Each number is 50 + 15 x the weight over the matrix's rms, rounded and kept within 0 to 99. Layers, rows and columns count from 0.

# layer 5 MLP down (transposed), 1024x256, rms 0.0471, rows 702-727, columns 64-127
50 57 37 23 52 41 65 61 59 67 59 44 34 55 50 50 50 50 38 66 44 60 58 54 44 52 63 60 53 66 39 57 49 41 40 35 67 64 71 21 50 69 56 56 38 46 54 43 42 80 45 14 61 48 53 49 51 55 49 41 63 41 54 70
64 33 37 54 35 51 20 38 80 67 33 53 24 53 51 69 54 44 45 40 43 29 41 26 30 48 63 51 41 62 47 43 48 38 25 71 46 57 47 41 70 60 69 71 55 48 63 90 28 35 58 35 80 72 46 57 72 43 58 60 38 40 77 62
65 29 44 65 78 54 17 69 42 64 80 68 36 66 59 30 48 31 69 48 81 40 49 55 92 57 62 47 63 43 10 47 75 35 60 41 30 56 20 51 44 75 43 38 59 16 70 44 56 36 52 55 36 55 49 29 66 80 54 52 54 44 43 13
36 64 45 77 21 53 61 62 42 63 65 40 53 44 59 41 41 61 42 55 49 33 49 52 34 66 63 34 38 34 53 72 54 23 49 37 57 74 55 48 71 54 46 19 49 38 49 37 54 18 42 43 66 59 74 56 47 46 50 49 31 43 50 29
38 54 38 53 26 53 24 71 69 47 48 65 54 44 39 55 69 44 39 37 30 51 74 44 66 40 51 46 43 41 20 76 43 56 52 15 26 38 74 58 83 60 43 52 57 28 56 69 70 37 29 61 54 27 74 22 57 35 59 53 56 05 63 19
42 36 38 29 54 54 36 81 82 47 43 39 95 43 37 41 40 50 54 64 42 53 46 27 54 59 38 36 48 77 47 51 67 66 36 52 62 67 67 46 53 31 67 54 69 52 56 64 32 39 65 48 29 54 47 55 53 68 41 65 64 53 35 29
49 66 53 83 36 36 58 57 44 57 38 30 50 45 38 58 33 72 68 46 36 54 43 49 66 50 67 43 45 52 69 31 24 74 63 38 37 46 63 73 51 20 56 65 46 25 27 47 39 27 44 36 28 75 53 49 61 29 36 57 54 75 34 58
61 43 46 61 61 35 19 57 31 49 43 73 60 70 42 46 61 34 74 48 39 43 36 39 74 39 74 55 38 53 60 56 68 55 20 45 43 46 56 55 40 67 55 69 52 45 47 60 23 28 61 54 47 61 65 42 60 62 56 33 13 39 72 59
45 58 43 40 39 61 62 70 52 08 38 31 44 75 46 52 57 54 70 47 30 49 59 47 84 25 38 74 57 40 35 31 73 65 21 31 49 63 42 74 60 61 45 49 57 57 56 28 59 62 53 33 51 66 20 58 45 57 39 44 59 57 31 54
46 51 48 52 40 21 69 45 35 73 50 58 44 37 28 53 76 60 52 51 63 71 56 24 74 81 42 63 28 60 50 53 32 34 71 46 29 64 45 44 33 54 46 28 51 65 42 37 44 54 51 47 48 48 43 17 46 38 55 51 43 44 10 42
62 41 26 19 55 63 66 74 50 42 43 63 55 48 76 62 50 55 28 50 23 50 40 33 19 61 27 47 32 53 38 60 62 50 15 66 36 53 59 50 38 48 37 36 55 68 79 70 16 60 53 39 45 55 44 47 52 22 67 37 28 72 50 23
59 47 27 47 31 56 78 61 54 51 76 33 24 63 46 25 36 42 39 49 83 34 57 67 28 29 59 68 44 38 36 44 50 40 56 72 39 87 48 38 44 66 48 53 06 70 11 55 53 49 50 55 58 22 36 26 31 63 39 66 62 46 68 60
38 62 73 55 58 66 53 53 56 58 40 48 42 44 49 44 55 47 29 53 43 55 42 48 56 65 25 38 77 70 63 47 59 76 34 37 29 39 64 49 26 33 45 66 53 60 76 52 67 66 58 70 54 58 43 26 33 52 49 21 37 62 42 27
54 33 54 37 75 26 72 58 68 32 54 54 78 46 73 28 78 37 45 52 55 51 17 51 47 32 46 56 59 44 60 55 08 62 44 50 12 62 22 39 46 73 41 62 75 54 57 48 55 37 61 60 27 55 44 40 65 57 65 51 43 46 58 51
36 45 69 36 37 33 56 53 67 37 73 81 57 58 46 78 24 75 24 53 39 58 49 36 61 66 49 45 46 57 54 45 66 55 39 82 40 39 47 49 49 54 40 47 39 35 52 59 87 08 24 53 61 77 62 45 60 39 33 30 61 60 53 55
75 35 56 43 62 55 63 42 35 59 74 63 49 35 16 67 59 81 15 55 56 29 47 37 55 38 48 54 48 66 45 49 39 62 49 38 44 42 59 63 57 54 48 55 50 57 51 51 39 37 32 56 35 64 58 52 52 88 33 41 70 76 47 45
47 54 54 25 77 48 66 47 81 39 44 23 50 75 56 48 45 56 52 67 78 68 57 44 48 50 48 43 48 28 67 54 53 63 77 43 52 38 43 58 64 48 30 71 54 41 53 55 40 54 47 73 47 47 34 49 65 45 41 44 56 53 55 56
54 47 50 81 46 44 84 49 78 32 56 61 35 68 49 50 67 59 51 57 32 61 80 57 46 46 45 49 50 74 68 50 50 31 41 58 09 67 47 44 38 32 27 57 82 25 19 61 47 40 30 42 39 21 48 68 44 42 44 26 53 79 48 44
42 50 53 42 27 60 36 62 71 49 32 51 50 33 17 28 63 22 41 57 72 82 39 37 66 58 62 40 38 40 58 22 65 48 68 68 49 27 41 49 53 56 19 44 42 38 58 40 29 23 44 64 40 31 56 52 66 56 74 68 50 58 54 60
70 65 30 45 48 55 39 63 45 71 36 48 49 55 51 69 63 49 77 49 55 45 37 58 33 56 54 55 54 44 64 37 46 11 72 67 47 38 53 55 58 41 55 30 44 36 43 46 44 33 31 45 56 55 35 38 36 57 73 84 45 68 79 43
63 32 74 57 48 51 51 43 43 46 49 19 59 35 33 64 53 50 70 53 67 43 57 70 31 71 40 38 44 48 29 33 79 49 62 38 51 43 41 29 55 72 23 59 30 59 61 42 73 61 40 68 31 80 53 55 45 50 54 57 31 01 67 70
29 40 37 33 47 61 55 44 53 27 56 61 31 60 58 67 44 42 53 50 59 22 51 50 39 48 49 46 61 55 58 72 53 62 44 39 37 47 49 34 63 47 39 55 52 48 57 71 28 77 17 31 63 45 44 24 85 16 62 54 12 36 49 32
54 39 29 35 66 51 88 67 63 31 48 31 40 49 52 56 40 25 60 51 44 32 33 40 54 76 82 71 39 47 56 47 62 60 39 88 73 50 44 40 51 52 41 78 54 58 35 59 38 33 50 24 50 37 47 54 29 51 37 31 59 68 63 87
16 45 30 68 66 64 55 45 36 49 63 24 66 44 59 69 55 37 43 18 42 29 53 45 36 47 46 55 47 60 76 48 30 65 29 52 48 42 69 35 43 40 69 34 48 44 45 74 80 54 63 46 36 72 45 64 42 57 50 32 59 28 09 41
40 24 68 49 82 31 72 54 57 36 89 42 64 47 38 58 37 56 27 55 54 71 84 33 64 56 69 40 39 56 74 61 58 42 66 56 51 57 70 46 44 64 31 70 99 64 23 67 45 45 69 44 49 40 70 66 67 52 28 35 88 45 37 63
17 60 60 60 53 48 41 48 25 61 47 31 64 59 60 62 70 35 33 61 37 68 85 36 48 74 42 55 30 37 43 40 48 25 53 32 46 44 41 56 46 32 69 27 40 49 35 61 48 22 72 45 60 67 66 37 40 79 56 51 66 62 39 09
# layer 5 MLP up, 1024x256, rms 0.0505, rows 703-727, columns 64-127
45 54 55 39 32 40 37 54 47 43 41 65 50 50 50 62 69 29 55 35 35 28 45 60 40 67 52 64 45 45 58 46 60 50 54 38 55 41 52 58 33 41 53 60 64 34 66 65 49 54 56 39 35 70 46 16 62 48 26 24 54 29 48 82
60 51 59 63 85 47 86 47 33 42 58 55 54 40 54 74 50 38 41 56 30 47 29 57 23 63 19 51 70 41 40 50 23 66 47 62 41 41 60 51 46 49 42 43 40 53 54 62 65 47 65 65 27 24 54 92 48 53 47 15 50 57 37 69
62 33 58 30 69 60 52 49 46 40 48 45 53 41 44 45 52 46 51 28 42 57 31 47 20 54 34 44 39 35 68 63 45 32 57 50 47 37 78 45 52 64 54 75 57 58 73 65 58 31 41 54 57 22 39 44 47 51 68 56 61 44 31 60
34 45 32 66 54 54 42 45 70 39 48 65 73 46 61 80 57 43 52 41 28 40 57 78 50 49 41 47 29 29 16 76 29 48 33 47 36 43 73 68 53 51 49 57 70 56 43 55 38 27 56 54 51 13 64 46 41 53 87 65 37 60 52 74
33 41 48 72 29 68 50 38 55 36 36 71 50 56 61 31 51 26 73 63 22 71 30 77 56 51 47 41 35 59 38 77 54 67 39 64 64 66 55 47 46 31 51 62 64 74 29 73 44 24 55 43 64 53 65 67 26 42 73 57 44 49 61 58
47 46 24 58 83 31 47 67 28 49 53 69 57 56 47 43 57 59 49 64 32 45 46 47 52 65 53 75 39 59 72 57 54 16 76 34 33 52 48 73 40 35 48 50 58 53 42 70 43 43 62 56 76 34 58 36 11 39 33 60 41 65 54 36
64 38 39 60 38 61 80 55 53 44 40 64 41 83 39 43 44 23 68 48 37 28 45 66 44 62 18 43 43 59 54 66 57 37 21 58 58 14 87 25 54 52 57 63 32 47 82 58 50 39 60 46 32 61 41 43 61 48 39 45 59 36 33 83
39 49 44 33 50 43 36 37 52 45 48 45 64 57 42 57 56 61 41 50 45 59 45 60 23 54 33 58 60 45 56 56 42 51 54 42 48 56 67 38 43 66 56 49 33 37 35 59 84 60 35 64 35 69 71 68 72 29 24 50 44 49 47 67
08 66 38 75 37 44 54 47 30 03 50 52 41 74 62 66 41 45 59 69 52 61 42 63 41 66 48 36 34 63 59 72 51 28 67 47 54 26 69 38 47 80 33 55 47 45 50 56 40 32 40 48 44 50 44 43 49 39 47 51 22 37 48 48
68 56 10 40 64 70 46 46 47 41 40 41 64 40 75 54 75 42 44 31 45 34 61 39 27 51 37 78 24 53 38 67 57 40 39 57 63 55 61 32 56 55 73 52 48 70 56 74 37 54 32 54 23 63 68 65 33 14 53 43 55 43 48 37
59 22 57 49 64 78 72 48 48 37 30 45 89 71 63 61 39 32 36 42 26 31 49 73 40 35 48 37 63 40 21 39 28 25 52 46 50 59 70 16 30 48 84 43 31 47 94 64 57 54 51 62 33 50 55 57 17 37 38 65 65 26 49 64
44 54 54 47 53 61 24 50 55 42 38 43 76 59 51 49 41 51 38 50 35 52 63 61 56 65 31 62 47 57 58 42 64 51 39 25 63 44 57 61 22 46 63 25 57 52 42 75 53 66 52 40 52 37 51 45 53 48 43 61 47 66 41 45
35 53 53 68 37 41 50 46 48 19 45 41 68 63 80 16 66 49 72 55 80 31 27 69 55 37 56 45 35 24 25 43 52 38 46 33 56 46 44 53 44 59 55 46 81 42 53 54 55 17 82 54 20 90 46 79 62 46 43 67 57 22 63 34
37 41 27 38 55 52 62 48 26 46 53 57 30 32 30 61 38 30 57 43 34 59 61 59 20 52 64 50 63 53 61 43 66 49 41 35 53 63 63 54 38 65 30 34 61 44 31 50 65 72 52 48 55 47 67 49 70 50 34 11 25 46 72 62
12 49 54 60 44 38 45 43 58 59 23 84 69 53 64 40 48 47 74 47 62 64 64 41 42 54 57 61 26 38 37 62 26 09 64 45 66 57 66 52 64 55 34 53 52 56 83 51 49 51 67 57 19 35 42 56 68 38 55 61 62 43 43 58
49 48 35 72 61 41 84 66 57 45 59 56 36 52 46 19 43 41 45 48 79 71 36 33 50 69 58 51 66 61 23 61 52 49 67 41 41 58 54 35 46 49 45 57 54 52 46 82 47 56 75 69 40 70 38 41 37 37 63 56 70 35 60 38
26 55 18 51 33 64 34 66 62 42 60 61 72 34 54 37 31 60 71 50 60 41 39 45 36 83 59 42 19 43 59 56 53 34 50 20 61 27 63 51 56 61 62 47 61 48 52 60 41 42 80 41 53 33 61 50 50 27 39 53 74 56 48 59
46 35 31 75 39 57 62 38 24 70 28 44 63 46 35 21 61 19 61 46 47 72 43 87 52 83 49 54 48 35 55 45 36 60 14 26 32 41 43 44 45 61 50 71 56 52 28 53 46 64 66 19 36 41 59 51 70 49 50 14 49 30 67 40
47 36 18 48 54 44 40 47 53 47 43 55 79 26 44 66 40 58 57 59 67 27 30 59 55 52 52 49 47 54 39 56 52 31 30 46 58 38 63 60 35 50 43 55 43 60 50 58 64 31 57 32 46 39 51 61 27 56 18 41 83 65 44 69
26 29 55 66 48 52 74 50 50 46 34 60 44 48 40 54 37 63 81 54 72 39 51 70 10 69 46 55 44 34 64 68 58 58 41 41 51 48 66 72 38 40 46 38 73 83 66 43 58 31 36 64 47 64 61 49 39 58 35 51 49 16 68 65
16 71 43 48 52 39 45 23 26 36 39 58 52 62 33 45 31 60 62 73 42 49 42 72 53 59 76 45 50 50 66 51 33 40 40 48 48 40 54 59 54 40 30 60 67 77 70 53 54 37 67 40 55 40 49 46 66 27 67 38 47 35 51 60
60 28 17 74 49 50 57 55 39 46 27 42 43 47 73 47 52 46 26 52 49 64 42 56 00 46 36 43 71 13 47 55 59 11 21 55 43 11 80 47 69 50 50 50 62 52 50 43 40 20 57 56 51 11 39 30 49 63 70 11 63 56 49 66
52 45 31 58 50 61 45 49 61 44 57 39 57 57 51 59 54 58 65 36 48 62 47 63 43 60 27 76 38 62 23 59 27 53 45 48 50 28 65 56 51 66 56 31 32 45 63 83 36 24 42 62 59 60 39 41 36 32 47 57 32 54 70 50
44 55 18 40 52 60 75 69 29 52 71 44 38 72 54 41 55 48 55 56 53 36 45 39 52 59 46 65 44 60 33 80 58 36 61 40 46 30 79 88 61 54 66 67 48 55 51 66 66 56 40 56 83 54 77 77 16 33 38 32 75 60 46 65
26 53 38 59 62 44 41 33 23 33 33 34 47 38 66 56 85 60 53 53 31 51 50 59 50 64 53 26 70 14 51 51 43 70 73 30 47 47 89 50 58 71 47 44 42 37 53 59 59 69 66 71 31 23 57 50 54 39 28 50 46 31 40 63